Weights of a small transformer language model: 11.5M parameters, 3212 steps.
Each number is 500 + 40 x the weight over its row's rms, rounded and kept within 0 to 999. Layers, rows and columns count from 0. Numbers have three digits each. The size before them is the row's rms in percent of the matrix's.

# down: layer 20 MLP down (transposed), 768x192, rms 0.198, rows 516-584, columns 0-95
# up: layer 20 MLP up, 768x192, rms 0.181, rows 517-585, columns 0-95
down516 105:518466455532460532551503554552498535429539513552566539553431553586512515503481474481480560472521496491491487469544511489525531495476558508486420552440512522554458495490514530550435517478532476497543510480508501563445470499449536547528442504500510547530467438449548541486509451552455499555
up517 095:442475469536533526446507444478542468488447565544516474468471477542573487466576520499416504494522470491525554510467431570481501500481530549510533487550524539479561486506449476487538480523532422535502460556402485576515529525531591469567539469544559489496522530524449487506421504518581471540
down517 094:465508538505510483374447472506520523533541551443488551511462478443464477531482493472496492512543480489520557517521516441549535565532492426488417486552445544492455514466535517488431592487492569539485455504501479537550513566428574488483496499458542575497522481508508513482545460497527442457
up518 098:436509489461481475515555492533446463444495443499453541504514390477490554521432548420456497531491516457562506483463504479448495512582541491508466500521571497507456487476502526568459575558505486469491523511410556526493560454513488574475460521584456463436523569527462475463516488450564478469
down518 110:392482467480536551545484478529553488537447496442536638445510514495575554518463497539468580559490559536473475459505473528462474462377535507553513526511566492476485450495507505515478495507466450445473475530503472515476528502518480501571504497549450464523542504561441462478536426411504490408
up519 106:579410523572517461509519455479503524432522475514535540540493467493475475529495468500444481510525461510467509498573515502445435494458500446480502553506523496421460570426485441487450474509447470479522486455511502527521503505495522472540522466502528530466448462530562446555534519471505536510
down519 114:482464455524448559583488517525509528475492568561517497515557532495528483423493529542470462491454454466482551477506440546490458478586529481479485500534492487515512486490503471534479480536476525467504461501494459549486520468494518557461516465465512549543556509426481449515450589548489476443
up520 102:470424464396545529537520552585538536507498540505508458539496507483512513463536516522489538517532545487489537469554501504527489528400407501499473542532540494543472557468518486487544524468411460513578495495515571534515460437452547510567485509493560488480445444524459504504494504519459477470
down520 107:511549550476451453533528500550461496542508508521459484478476461526467425504588506492458497487535485529513470450506476547460527491514521497506545534501500471520531512520464449509507490531512510558436524515467467515549491521530470450589400479437430531501553504507494531456406535449506559493
up521 105:479441526485503477461520449587503434454511518510477555566456495486496531441520535535554494506559569416479504461528491442473536440506467430511514502492585523490507499442596480557493513473494510450545508531465594537532412598445501465437509547498539486484497490516493514515510465490506479514
down521 103:463481501500539543510490495529519479537482482549505450584575547451522519474541537497557510600457517479600535494412535464432467495539544462474602456569493524469539474480553414535504495543475519434446496487508549517557494428494532480525513497477478498405501470627477535501482473508580573481
up522 104:494428588457474534481542463493464452490528488539507467553470438513474491464517496497483459491528501468472394479496468516523409513499570484479585506510495427518495503482487461513569489509487510521453513532459518539524479531473505504481553470473510514587517503533420534483573465564489554489
down522 105:488431444553511524513487527471464480457498445488497513438500558557431514504518413494484507542493536499523526499509583544551434477571497519425450477515571609458513535491502555517593488487617510501501465509480447490453524488477511522440452547504522519500509411536531506466454511503525431466
up523 097:580452513535532528449587508542506529574523474507528439440593522479525518507475525506495555513480417524509511475504531528522488476475469495582460478474496476517495556488409472547527456562457555518416451471507544510417468549479475457486493557438497506526507537456459481489519481498528484479
down523 092:517524451552436514517507513535486512490522479535566535536474537504443445470478476475528482491528498427505440545442487531425534605520497476507578448439593482476511489591502513493534447452502415497539486518453464480559551474545476575522558462478419481540554435462485523540382503500485508597
up524 106:450496490485460587591506471500551451582463521475514534494451463479552509477507489462514496451582468475485433488479525481489439534547484505479565511463484509526518502535486463521532485444485514613442448506541539474564498475511478498491517554516550493503540556470481495509522571521546464506
down524 109:526449546462471556497453488468535585521444524515534546503431497466504520503493518446517476510510476500483485515528490446522579465458496506496463487429463501453516540485519550521422539480475506431412489507457556489540506457470563420532394570510466479471488591438526535571474606428541505551
up525 102:483451503531573484490568494474474446504488514503483498518510536504443410522467469477429504529545486501469485438489492497466409520581457464470528535543519466546560529510457457559551526442523443479512544404462509491527474519486487542505488497529471463544476494478484550446506477501542548451
down525 107:516511423488475508525413475519584484500551528494489582569584486510538480526519517446442528460488540501605548491493519453485534530463489506559563577539479523442539486469513458493514529470562455493482458555524528457537538503433449485488445469496569463497474450378507519516547489534522503538
up526 104:610516557528566547581479553545505435441582536437493453455541460533468544477515450434438458486542493469531475496520460448495438538450515445510551471553455482504499461476418411451489539475489531466529559483540524512468439490532455463514510474481497536599457518507459494476472454531485495510
down526 106:526574527539532499522529543548536413495495582458535598519551512507491488471520548510489493528436493508427521504520494473486513551483504486520548502493507511495472433581544462552471572542488446436563532471447469475505522587524518428503512507477553454560552483492526501482464481614512529438
up527 103:506520530471475451498476464544524520446555434543483495484487551475529537522481474511504547481536550543462566476536479529522477483514516537451554504484459473548489452543504478501624507493497507498502441542418507580441492529553468506576478447425505563421536465504570485525531504444473508581
down527 111:514506518502508503402451516457494490533430519433472509498547509495484461438494464459447509461524510480533494473493544513444541439518524517551508532483468459517490497446448487407502564527488496510511507408507467516463453547529443472446509495557478441613624559436515476567473580498487445497
up528 091:522505508494474551554464570483528455544479522474466511502502467560407557511487504486531525439519537473505501569514498458476485567534459506517485503512452510544561532498504440554526428512541503464532434535497388434517526425532483516491540505521529508573497543502453505455535507506446425461
down528 090:486502533490503466451520460549510450544421524547484499556504470491510516445443526498517511457566434520537496466527537531524507420465513513498491514448514526487430442442466505537534557542452448449483482514470429573470468472480489486483495556473495470469451476474493472459481528494466468448
up529 101:527423441427448494475517520537557545501499520557472468500509530478472502581510512516535492495497548519535609557469485494531531516472564453556494496498475462514485472531438499462577528502523452521493490546574490529537485489512493398552514565517450447453520490497552609505540520585509532388
down529 107:457594542489539515499501503500407465485496536477560558480412504525510471520521530576550527523463553494481506575467502535538500527559507451621508469466460469471438495550500540523499508501481487446478479517467460497522507576494512426537527521560495479520564492529467482543548455508436489511
up530 097:505492523472455487513515451496507536542501525469492416484512487428543525494609476541413481463517478500489437525485539486482434521468514425479457479472503536488455473435508501445543559506440524526542459484471496520493396488492434493475491483540546527546531438464455536424485392437503607535
down530 098:484494513475536426486573490427552536455540517499547435523484502511480496532470529469457498453538529438492498502542491466541491430463528502506510445538533550549436532487493567544493465488502507557544552555471498536496480423518409520518461580414465433480415552613471530507486472494478526489
up531 102:513495507526506531489491463513513503455478450531512605495447480553455449529471531479525541564535543494537515578501573471563517513501455509519536520556356515556481477454467472467604440503530507477475479557556552422482513444468538518492517572449482524503511507451475527430515431458426464493
down531 102:524472585502535472489460468520496490525466489533517592550461538490528553549525533519471458486551526520486479443462492482463469475438466499510524323451495549525498553519473565467481489505499496490491484561442427393502512570442491566491525551495450482498499490510517497492490460463546497488
up532 099:538492535503398461547519480446524536407556486486528508545558519590487452487526456493572512565568504581510510442486528532540476542518492464462491501534436475517540539573577516508499495469461475421442544544436501506452436499559553548474517520491517485529507513555551494508510447514554488522
down532 099:560486400521517553460456463460532533517480491500498487463485519468562512464471493509502526465496553426521569530437484491480526545466561489524516488456535493435533525454545498521588520516498459476529531503488458554473538514501488502513498536556505538489533452474422481453508496458498508476
up533 098:479437514483532568464431445523456509482490500577530512515445467481417493490603511518488550536500491502460584510554511492554479513538482461499476489553426491597467526517475498501526486515473488554519528463470462445455483429479429466537476515470510436474484486455514476523513522572461469502
down533 098:464508515509473515543485451509439346487480569510543487491494468500506543537463445517526513513531426476488505510586522457521519454529498491502478497478470525433493499481577542572509478509514543460494479499471552521518514534509621466509501509491449442448509492408497493524544563501514575426
up534 094:508485512513470561527474501545471503424498464470505468462547442501483479513556504502484542490484510551547540475514487509495533510468555489532536500452545481548516498527589516457502460559526515448523477485452457562534510515491552475528459490469589488491447507527495522536491496533533526500
down534 098:569503503497470482472540494544475599494477570496535533485417488552484562523402494570567462538517489439578459511469535508573498496507542477487558406522510523498496507452589512598444561483487556475484467544465575476473515523536456648452562490530467433476482519467545479538450484482504487500
up535 102:470438530510559450525558467489555445458544565501497513506478502506474472511538507483540544530453478478517487532497501476529464423461479449596457489516462558504511524501443515484522517462527524541544529498525442490444501506489405513445468594480509497472462536489511496459600507576522475499
down535 109:508473525518460541522509477554489535448525472510478526450472490549509526475521499472486464533549431506444504509400419547467528461500483510575449482582416552461530429508507486543560510481493538492439541526458479514439477427474496542505482514537500502545528562470429527518460517506443475437
up536 103:467485566480476444503565430562533512423435437493555470499534449423470568514536510491500517551486488538487460530588479495517511510479552565462459500498479544491532494545480485503482497534518448537523498455538437499528450496543450492554497460490540550508534450463518494451508477502458523474
down536 093:524506437491441478545445462564507423475503461506486563513497456488503509460453505409483541488470507488445531530517504511470518529503523479537575545562516479488535458511499488515534511431523418461497472567442490546555551492489588539530479489551566446547567472542506518552521504512490558422
up537 100:487464541508424445578469493450469433429518534453466476463524438500525477450486511439471555471586464511515537555511482501516555498469480408510501496509525593595487501531497489467472518517520513531458466492596455532571466469472508476435489486533457479488395581476488434525506491499393523519
down537 093:480480483497488488529544518562549431454546481519507518465551455475559524507497504501467448512572576502433448441474541497579450498439520514505545517483507501442502480466497543489558499514447464493496397516500503496517459451573475530471438475502505587605509481509448509523544493467495506475
up538 093:529559494423484516560494456450475544500527563494449515517482531546490525498481490467520506555468393533514564561500469538522570537490534491429556484499467494479421492474454478501442528502487526456514482522435480494538492481628465480462446459472477535484438539468445501466585481494522502485
down538 083:541462439535477518439543521542502563507569502557467509499532450504477453512527486488497519528486439571546483511497488476461543484558441572479529363498568498425518504575494495531521519501490484460514509471452531559532482507401504471455490512499449537498527484493557549604445491525497500555
up539 101:485491542464490429497558545473514534527508398533519495501571551496452490517489506539512536576498457530533520486504478558499480463525496456504486457573498602541536518507519475486536501522508468495527526468521541457529494598479544460517490506445474564452514507450458438485532422495433493492
down539 103:513494489432468496462560524468462564509528484551442521472512464484447417472464495472557414518502535461460432479501440545456431532446448589507494457429430463523494500504529478518491520509453531410429477525502498440528570493515518476512444512512452561594528511559465475506434536584547558527
up540 103:517490533470473512469440490549516494505523436472462450508520476446533412517500585438425473504471584517518476494537512399541520504465512478532563501427463510563493490480582505476443436528445523514513524499536542445512541501546515489477423565494509536498546547502581544480450482427538491560
down540 102:509542482478450474496623493496437483548490432529474471482526514470544527561520531469490455540473477482520521520487530490544519543442541411464566398514545465506540543533521503527487530494499507470501514509493475535472585520505545472481456553492496522483539522468544516491512449469474517497
up541 105:512494474510503567506457450467517434532559530512470472550576522536492523464413481500547527447511502522567519475469479535508521521433536468470486505446378541489501485475522509450544529468477548463499533551415531510542468476489497513468447511509468524527455446558464466404437481482516430442
down541 108:464479406502446442539456595465519531530516483543526420542499469483511476558462480496521605499466504516503492546433522498534484581534563566424484502555495536529490501431443490498513589513493498495453432523509501498514453483525521523464514541590529518516466542441483510505497459507438473534
up542 095:554498462460462451496499545514545454412536501557519485412543527530476526559531434465478486435516522527526527549485537482528566605531473482465503474460482526619459501529464436486446494517536482508472554540462493524501491566524546583519453563555514441468541499599484557524507450498490509507
down542 103:565515530516485516475500539487495505531494519469478495626444463499562477547471441523503552483511456498473517527489482570450496511402458520483410549512523498518474516463567495528530491495453495474448490583513592531479516472500512563640504535493533518507458492478591513468451551533541551459
up543 100:511489454507521519533535465480386483521513525427496519525545505525524528512506454591506477473444581495524523453462478517496555533481479525504525544483477566489470564413501467477449543545527452504475524486474480490424471496508475387490574451464423508533466447470566573466536429575489521474
down543 094:469457436503529458569507538513484480531503470470419514500540516484463541431503461463391587495482484561528509451505555468481490496480533504505471544502534534504548507502486488444510521473478490548448577415501452499512522483545496533500502522479491490504400597529539556590463488499493545517
up544 096:475499563479450527474459511485468484464531495458548524523451490387517483550506504459512469450509448521489462473470453468467566542517519478461474512486492535517504494474548494469529514523533518455474508505484506557541508472510505436485489503572477553411564554396471434517527527498493544479
down544 083:486504465449494522510473482497454451538490470533426466417508600478478576523471539474510484593527481535517508520429546520551469411494470501459491614493459434454470539532535491496559501462443510442524496500532469484506454538435529487391579480513455513534413505534432473533456443424529515486
up545 096:542439489504435463482532491441481451537446514440433463461494551548472470536601511448532535503506542448450614496537408426570544445527453480529487517602546474483506450606501484601477539525532495532537582480491424530491496452552512467558516522433518492490452507519460490473472542489464524428
down545 110:520437507430488513428479482479521540473500516514571450494503448483566492479420541454517479553500474548536530486440463526526516456499546517467515593432553507501511504495508498502530464503486465506590551586515518568546520479491488488520589518496410557473563411452465530511519493502542507536
up546 102:536592564540438439449519499528518448530442517470551489513518494484509529459449476496508512441516551465560416436455491454468520504489544457511374495523518502455511506518478444482422478494481529540549550490515544485496508436483525509519519489504507498532496495494559417423514445430487495449
down546 102:510478469525477478534529489508508475478523447507508504481538423460432506491552492548520473497565577504555502543420489487427520484496478439413530571511457479462434577514475502511460460573468495524532494458554508470576488546462548534475473558545544515581511425543495467489501486522534395487
up547 101:499466538594545439459461544518480515586520515542456476461502521436535493526463459411532496501472486483485515514546489455508536481539442579448512493500487469492520534477508512450509462447503493531504546484472457423487542527472481534456563514534514507542534479501536530465490419542519424472
down547 104:430551496482570446453568444507492572557483494449519471478509486492551527489444576473412508516538552530506497457501525467551521448520518571474502498490543479454476573502522471548507516477528550482565408435553501542520504502462465494501503514458483505569536423526439480492511547489492480504
up548 099:423491540497499505542487445471456534512503498531531542473447445553452558509470496459550504416480508465524510505486498485450539452538529485473501529509515467494487504540545525494560587544559489489454544460417544554528423502435470560453468557517536468484522513546461492507508503515455447503
down548 098:504496510574528531477491543501618492492509478532411503485482440468591471446500466463589505424515497518451523422500446514466422523507534522518513562474542544458478467516504476541427418448501538469480536447455535415539483486515546513486549573518477537471472522467448433561528515498522521528
up549 100:500528466483483570486504530486559519528536430550500531411492545588517479492494442592467503489491523498473548518520498522469499464517545495495464477445418520518500540466533464506519508511477519498471496453498460448517463536557563518461523465428555524534511530442476519520409486502489572557
down549 089:516487448429493447565500500563490479475506528482521471542462476424544545500480540436445529579529520447538514522488498410521431480448481495489497385561515482506523509507426479512485534488546495548541481570477578536474503527506491484576473488471454471458448504489462460455542527552483448459
up550 101:465502512504479543505517573506445474506479619462502469590522506543475471534505517534547488362549520463449530566455539495485565491571509482481484523415536539464519541475523549502571507592505517463522516441465464528522457491459478476486490484515549593451489508528432389512492502512509445533
down550 096:540539494419483497425560500563434464468529461445443445489509437480460584462532453576555506576546546486488497406506513519455446537497498559477536421459551510508519513412436464507462521543533514485548500515508450522518531433436508560491553449517522471526598424460474535568570477508523547455
up551 099:471517474465499502457552495518473491565444450528466476473454496584573501547567473552514475566480468480520491479511470495466514491530513517473539449521490502529540504463510542499521558461473483499568470493433542465520443518498460530545542472473459565460501503496531510507459511576439516554
down551 102:442513509463511560506528541506499554499524490491505482526507523444515586573429483501399501527556532430458524550493475447537527476490522486470522522550433472456472474494520432463520523499465522516505603454408520456511473494464521559517504487426538465505544443489445546525530489471508538395
up552 093:475556558504487546534452446479506476525524488524487448494569468543490549531451459545534517517557483529453483563531464530530525544524559526461494474419480508484554537502466505504506483534520478460409534455457453499528528495533501448565635495433565497465476513482428518458529512542548546464
down552 091:576425509466473483466486559528460482514470539541535521469471474458496568550509563524573527495456549528562498453438445471472486431506486548468503477560438560467445464492563555492487462489557512539481468555524590503503552516487515456388583506535501500562550523508521521529480511457427439545
up553 100:524444477413442454509528557553472530494515526573495504489582499519472452483547506493458477474459449545448421489513435391440532471500530487544516549494518498487481517510534540493464532555494567603480489503514422466444467494503522463514451469487494489521453439495504553562502440545479510541
down553 102:613510562458538572451518474535510469491483534538471492500514509463538492525462507484510464526545557501465530497542493532507533497509478501569552517455539495505472512549507467537520506487500508472485553427527503512496577488502523515380524530462509564441449477428448533513485497497472460545
up554 101:565516482486566487528446527529587517472496501447420544438481544492467482468509515447528423479439511437465550498517535527546527480522442487461535534456497441476505567423502486504493490505490470523552539435520482488454459497576539577555525512505530475516520567501485494420522554488513533464
down554 111:507474495543462521527466543490489555494495495550491487502539546468527462562423502571537527548459549533589503522447523505472463451476573450487535493497509498556520451431476474505492472499521482464563493454454512424496470522558477413419488482517580520487435535497442542597482452470463461541
up555 091:459539457447549533517489462507504494497472498525606479585487544495533473466462487574465498445569484470486476512522475506505465528409511422503566529509536483485442494553502495519451426547573462502531520469516451512497503517502400513518509543482523580477522470511558495623527478545448521526
down555 096:480480500537515483445473496472545550545531556524530424464469487557478482572483505566541521475490521514427447457545486525482563489558532570553517564454457484522491494497441508531555476473510567449489481553536505462490436454540494508472505486508457472589533477527517454456509502486538496474
up556 099:541577595492500503540513486484483548517500461491509499497494502489425449520465508451553520539505409461516480477463515510489489463478498525557505499580496505465509414467483420570480567460446580538499518468442582546489472498495478492526531585554423450543508520530570491575501546514521471493
down556 106:468508493361373499545597535519516594460489419486531511518477458510555537484555487494563475493463512551545486510488528464528482523531508466521545531463482462459522506508431418528542418560458565537451451536525465506472483420568491515521479546543499463488474475495500492560488534529502499538
up557 100:523515374410500517589518454482555461458473492545457488528582525537545488492507431514482449495443492520520506576517448495453539495523569537567565518489449524420448465519479464499478505589444537477461479431474519594536494516505507456488526539527383423489488493470511504560532504509494530501
down557 099:536539472466541506491530499470537504549513557575494469459459453501516552568475482496448480534424518475515450535504480519504526448487498460475532480464544509469507432464604480516545505432498523437515556494592501524520527557515472531502464569480493502506459456521534538505466416495560482483
up558 102:488465502457546500434525474500476538514615488431546425533492508462555422483477477502564544485533460454456497540422538450538555517532445460498515501507471527527537564541556477496472458492496490556453482463503470515551463489466514439455511521499498484562497643555471500515527512475482557568
down558 092:460487505567511515509489461404504506547450534465517485487521514512536530529566505490500531489496523533473515463478433522484542501508461554534419501492490456516538544578506505496442537565509437494524488503525521504500519540552458470518543576495468537517504568449446513461485434487484490524
up559 115:554487527492557530496544511503499499475513531463407489398469499460498547565502489500512536497471497501558525461477521482560498510464547455460523493598516465495423513489510490506530431454507508492472437490527546529465487489512586540494420493473543529430486458549540514525479465544448511525
down559 126:491494521480512580496469461548498468520488490470496575512604473514517501515443529521477480515517519498504465499510477578498545439505509408536484592484545494516505509499457494538483492442497542581500527477479462517504502481454535564465555501479478477475543484477531492538494449464569475460
up560 096:531498513470508539443463466527452543487495531455483477498523438457541454508533528470442523554610444558470544550487533495515507470478496498506438530511472554367522489476462572502525520569448485514536525548483536518468514440516477514454526491495528491506399525493497558417505461573488524505
down560 086:456529425523572499503528434438492461463596477470467521499450575540404496468510490467490522500431491428509502532500436479535475522463524505574497560508523508618508448431529481453459523417496498554517489475517474540428498503477497522492437547451473525433561419518501387526545539464541559477
up561 096:443498429522531530476486495460488522488475560517517545515481485450552497496567541482518463561535461525552495578473438516577534472479523521467497512534481501528408468534523544550540443522532462522507496492469500559546482387536508529466416458501503492563507535465497507413453460473454505517
down561 099:572470525509484455449512494489515557544501506480492516516450475556482536445494494509520517496485440521427472468427488476400467524489471474456581482509497554467562554494451512528545539445468536486536487576571501493467493505403540467510447512576475532456548464522410512585525497531543435408
up562 104:495472431433489450487509537515484559572502480595538473515594507421504535490517475505580433486518450541483518448506492550508450490496441519528556531501486454529515459512569476466464491532415485512547480535513500490525513526483500525493481513507520412583459550460550499524527517569517583458
down562 107:528486608482536518468487480497416505435530555460567528521566540496442437544517471489530448507424493498477525493492543552517541472505588451478478512498523436561481513508499458535487500536530552503461488513438518457473546499511512497478506465519463497412484519509416545506463520466532497484
up563 101:537528525535486631437426513471502520455436542498498464495454533462487472492535510489543529510518460506511504540572530522593488487465481457522497542540504494463449561504454476511594539454512564453420528494495569523543484551456542410503538539566466483497517554542483564480497514426532450532
down563 109:473516544555442497461538529470566583499492500472474549447552504518529509437558446478449539461577564464443535475478500504483509538544527467520542464500590473567491478552512520385588491477512514523515521591505497512546564515474443424524498524503516554470466522516517513453513525488529491463
up564 105:510486520452476550509503491512456510504587497584501537552579508527493455467497531479405509467546514546490520391516435509475579511529461541484462558501585468517561476598500591487448496489562504481551514462536494467486528549427484462523452539509456511555561535548510541489522537482470491530
down564 106:501487553465528514614492508580470411593479461453520562522529500518528447515551504486512479453535506535477489452533518539495535529492446491445469523531497485518530519535582501496502480551542532453508508558416449489475588505461488551535524463494485541446510480524478553442545534535570505531
up565 098:510475471515390449475517434465507495432470487491493507485532453505458458516496510534524509528596449481507518411493582503521462487550503510435482505489501463553478524465548564462499513491424499543527460517486485507505469495522545465475540509554513470528551424470502410509508471520541444573
down565 095:496454481488482514420460506521453601548400511487467514579459514438565510527485506509533528480485488554470509526566509533507495507498406485585394488555529484438521540465505513395498528534529509501496501517436561565448484460516468499470487519497542516473450519557531455515430464523512515388
up566 101:540523545485526477442593440490484578511417485574509542510522496494514465524504522462473519451557495552529615451488522429518518468484515514465566502475429484493510494474470518460525566507480517493503535484463532484504496479449437535524534501525556532445456529551527503535405556468480477529
down566 108:470517464500424497495454523533498502519500402561463506505528508495499529459491506487525594465509475565504490494511464532526483415520510462495545517502457499562523445497549546541462486495559450458568495493550484474459545535536469500460571463561521467485552445515497488430502523458494483488
up567 085:547514520507492486447499509511508460471557565464463495460491423494481557543435562452580466563545427493458512567575508472501507526471463462485486557497519559489436477468498396484509449526493525563505469576435494503489521507559441454521484453527506464503488535443450467514579491433446495474
down567 092:501526534600549458525545538457485461523475499483503505493501449493558480517542528484483511470555548553560494479432464575489541511518523490553489841534466488526491499506502494445474484519523519506501496509471522462565533484489506526533496527488495534517459539544484519525539476539511541538
up568 095:599444488489475535527495544509487510483481468506500483514473601428517531518446518509488453554552472485519537480501547587460536552467444491523527554475539440535491521530530560543517489528485464524492577545593495489511473532505444468516602466485474537425514488471584428526476471538472507438
down568 097:501473411500542460498485453512435556528510455485428540402471550525533521526450456473466603436580519470540495508505600576518470492514490566499517514488481470498506488498479355522542515467524510514469498450487478492498437448524490407530500501537451498533483537481502527479555500456558441493
up569 097:547505519466518539455514476480481474465449564445500485501547505492528564480533548462496478492484458516507539481488525450498505522440504570460535446526526583529587508489456470390400483463501504462532497542470490505518420529482425550554516528459508447476551562539457583483535464559557496465
down569 097:469478462528550530474501543464557533507460565533525507467496528535507470561486469519508548515519541510466512491503544519518512578576487490496483474466565501463488495487433541424523474573589541554533531448510541469484522579475486464392518460468451533453471499509541536527527520492455514451
up570 099:480438521594574512496506514496461536490531503454477455545560515489487509493553527426466482538474440512533448594486478514460548478468452506553533525537437440502547509445490439458576551469569446468506549502500452474476488461554558454517466525542496433522535506433558499476492535452557433500
down570 101:468446533433532528516487563508488483529515435480560481507533583493464482544562574502543436460521462489461501520482433510464482403456488517516530463507512462531504486510478473511566544500485527500498555448499498485470580441460528586511513505568543478519505442580484540472448544476439441487
up571 102:526488510527548458464512478484534539549419477425554460529494484493526473525486448416454446547549475517558570414454428499462527513520481503458457543497511416514442476483457554473558475517437599498523508477532525476487482521435464489573558468523580555496570542513570492443514480442515468534
down571 101:538451538515476507507498457526501459517571540548451470476511511510520462499489493560574525474506531530536465407476496414464495521460548465422463519529523488494495454451505466464562464526476521445474513546468522478481417504448464471423523504504484568499513472443561442538438499478421507505
up572 095:469512447479480488495573499556536511505481570529447521462509526547501458444398472478438446494559566552541490507526488483553493508486595476464498543490516570438497480503478499464454427470394518401523565518431530455541534532539557434471482512565445518423481538483521487513481513433496491494
down572 089:553506534488491440433491446429514480528475434473480563458442560492480430459524537475531486538486469476490504458527445562522514500507493512530461656522441446512427474488431478533501529523513507489437502423500537545508435493462520483515519466549572433481545473450432486422514492530482507445
up573 096:437510437522505522505530469495501497444488508452487539538475438505458467513575451520497493605467495603478515476507556519541514503519455544586477526504502476487499529517499461576542533555541484482517456464518479437492536430556528587481569567490498530479583543505477498553539554470547471495
down573 095:413560463524416501509438463542498456500430530498516503562510522524402404508456481495453566436488520508547429428456452494561465433551473442416474550533492515480474476506479470459533472514449497496418442483452506526523549531564502475512518465521469544488486412492440482455480463517507550535
up574 107:407417477522459516499451522498432509485552551513499465542566504463492514523471482605498508490492483515464528581482422444477541475520515497552557518518503553517511500516515532471464496496479517485562447469552473583544480499459588492486452482474462427444557503527496457541514544516468470463
down574 116:510485522485493543496462461483537505469523530476465474488479514481497505471555525448479513393481491465590522535490499469523495548520504490468504484542512534513515500512491498447548525489506424578492467442505531514489518393486475495519533476467473496487492479655566507479489522511519537492
up575 101:528588544389541543476519573491446455506459567493510422528445495538488506506497563509578433557516539528447534565517510543533527512466472496522554507519448470472487527492468468494528470471556504406503482500516487476468492566515448500482430531502479511448516479490548522462524395529521470499
down575 099:506462467503490534492495512511446438506416460498476499537467474516462531448510430481495508430505515529499504498572547481494489485512464557422498573603517481470539471542543529527486495501516520502492539515467612427527510460534490490514469540544519524471506457435497515483471505513572489489
up576 097:495464554550578480450540510508486457562526600468607505485492482488537550520544539495492466537515512588537475455495475450512465430442520512468459531548504513498484526483440460514534468518520482484510504512420476501511482451454501495499466439442477520550573507447520529445495610484480580477
down576 097:538477464552555517422534550553479441464469463597435499499552530448490460564500564528518512538539474434488591495531477498526477447586540453448547530534509580476468489476545478514478576460516493480596521476482460488517498573568472511495535534486533583495451433454578464518420532539523489587
up577 097:464470512475549455560549477491585521453528518555469503500522484509537517461481437539511448508430469480459560468569497524481472442461457510582515486519584587492499503530508420510573538436431440545546490486546463540541484484472527520545524494588421460519465555516510495473471486488425521537
down577 092:463461492506483541476530521488563500473518467489477534555454498495514472516520506505519480489442488544452452515411476458543437459505547491420462588551544422461501438500462439487517599532487503585509429491537514471508411540490513493494450492479600505428536521485490492513511515536447545525
up578 092:499530526505496504458493497485544450542495492488477467455529547442484538523472581472458515508514499592587482530449487479503475463473518412493480522515478425461412503435501521504522466563460489515516497472470499402492570571471493508476399468461505471508448540426451495416481581576482479528
down578 096:464513474502467446506517512490531533525516515554502493471575513525528452453476479526525549474491447462452499509490537470455521483468565541528512600513522504499516452510464505472547530517544512510532495549487478572485472437487435417472545442477460516482512457525465577489470487431433449518
up579 091:476562522482419535522500499559509495508518542455455476481499498481456486588567476477495500482482459501523502600513432510510524500516523519548450534546465464464452446437513560553553512429463430571479546534486538516518469494593470518444490470473497470536433496497547496462471545487510404455
down579 091:597471512482556480481567484488484515484507530570496521482508526570512477540402568501487552458472484496457485472480514460465477515456486479515413480514476528558503470531456507477540452504581497426522546498490480497447505528469521552506544465460559496450524547464470479565462494532485451525
up580 111:495567475469500442454498458544488509506548494519444450479490481542448584556470482489527558500524509566521456471458527521482503526505486555512509514550484452503515521477531422419528523552479478431450497525493567493489452474525454548435492492512543513501568602492567521484518460466517539454
down580 111:502540531616498493591472533492523425546531524485523552499522479521456533538453581538523525522490449531437455559500517523474558530512486458419466485464476518465511455516519479480554486484528481525513409542514500608500520500502502446528515460478446528560502543506543503514506503530426498535
up581 101:431495517482535574485583518510465534483513504473507492421487449443552539507458533530432547546515532454513479521582447471549560440404507465494505511530519555567519507411501445504458578526472504449571529557531484495557540484588497472560455515520531479562505487523488400519470495449508513453
down581 093:527492516515445469479522429475530483516471482520519420476474544588501510543518472487488496503495413552491598444490509471437503549519485495550468558445442526484487542522403511531464444485454494462403554511485434503546479509493482543408539504513460548480523495519471500408480510533483490506
up582 103:527477497488504474475577490509528490399512468516536515556529512552514464491484501505454559458532444557494480533508577592452498527434547530477478450466584521493550567494513507502476464523489377471502550497481464561475488492568493468483455429515572424504524534556454538506466487548536493520
down582 095:493461476485463514553537510450508538545541477540556577489474513496533412482478513463507503417425491498471535521512560487481535498510470553527471446468472499483494504502426520518471441463383444391499499502548523471497538496486493510509461576492483526520420539536480471475485615563449470491
up583 093:558558482448486517481502443555435446483525503459460548519493618509506482552523409501470460531462437527531454528473528491577478422453481480459516539464489529521466504519462469452417541504534471555489421501459486435494502487512525547491478485531546505557433579540453481498467503509540490503
down583 078:504533521492441466512505534486497494548522548544453465494526569460526551561497518519472573447489482471548445458589466411478461479533568464506494453513557519511497473516529554440548430478499457561504571586492492482449531458518477464536511510517459477537480527487519543518493436471542487538
up584 101:488564491471519411542539537467539426521517441464455432448469463460444518518496363549526463528529488524523528468454509518515558539523493530498458490499477528554441477487577555539562454562451522456604457501534472436528478539496463414510460501510498500514508514467488573462524529532474512519
down584 098:500468529458515571548511477488528540506534458543494482552487499541425458438519522448541507458522453455479521520560482510430490474500507459440450470542517434593484513451495503517529473525536469570530520562557467507476443435492433497440477480473546510503471530493519553482520513504552430381
up585 103:438536546466533477463435579483511505500519505499473520470510448494465539490524481472528551576521560504548467494502499563439559481484532470547477513572477512547494514521506477468530494514455456452485470462509497576506499458483500538508548538517493527575540492564542515447484388483513470555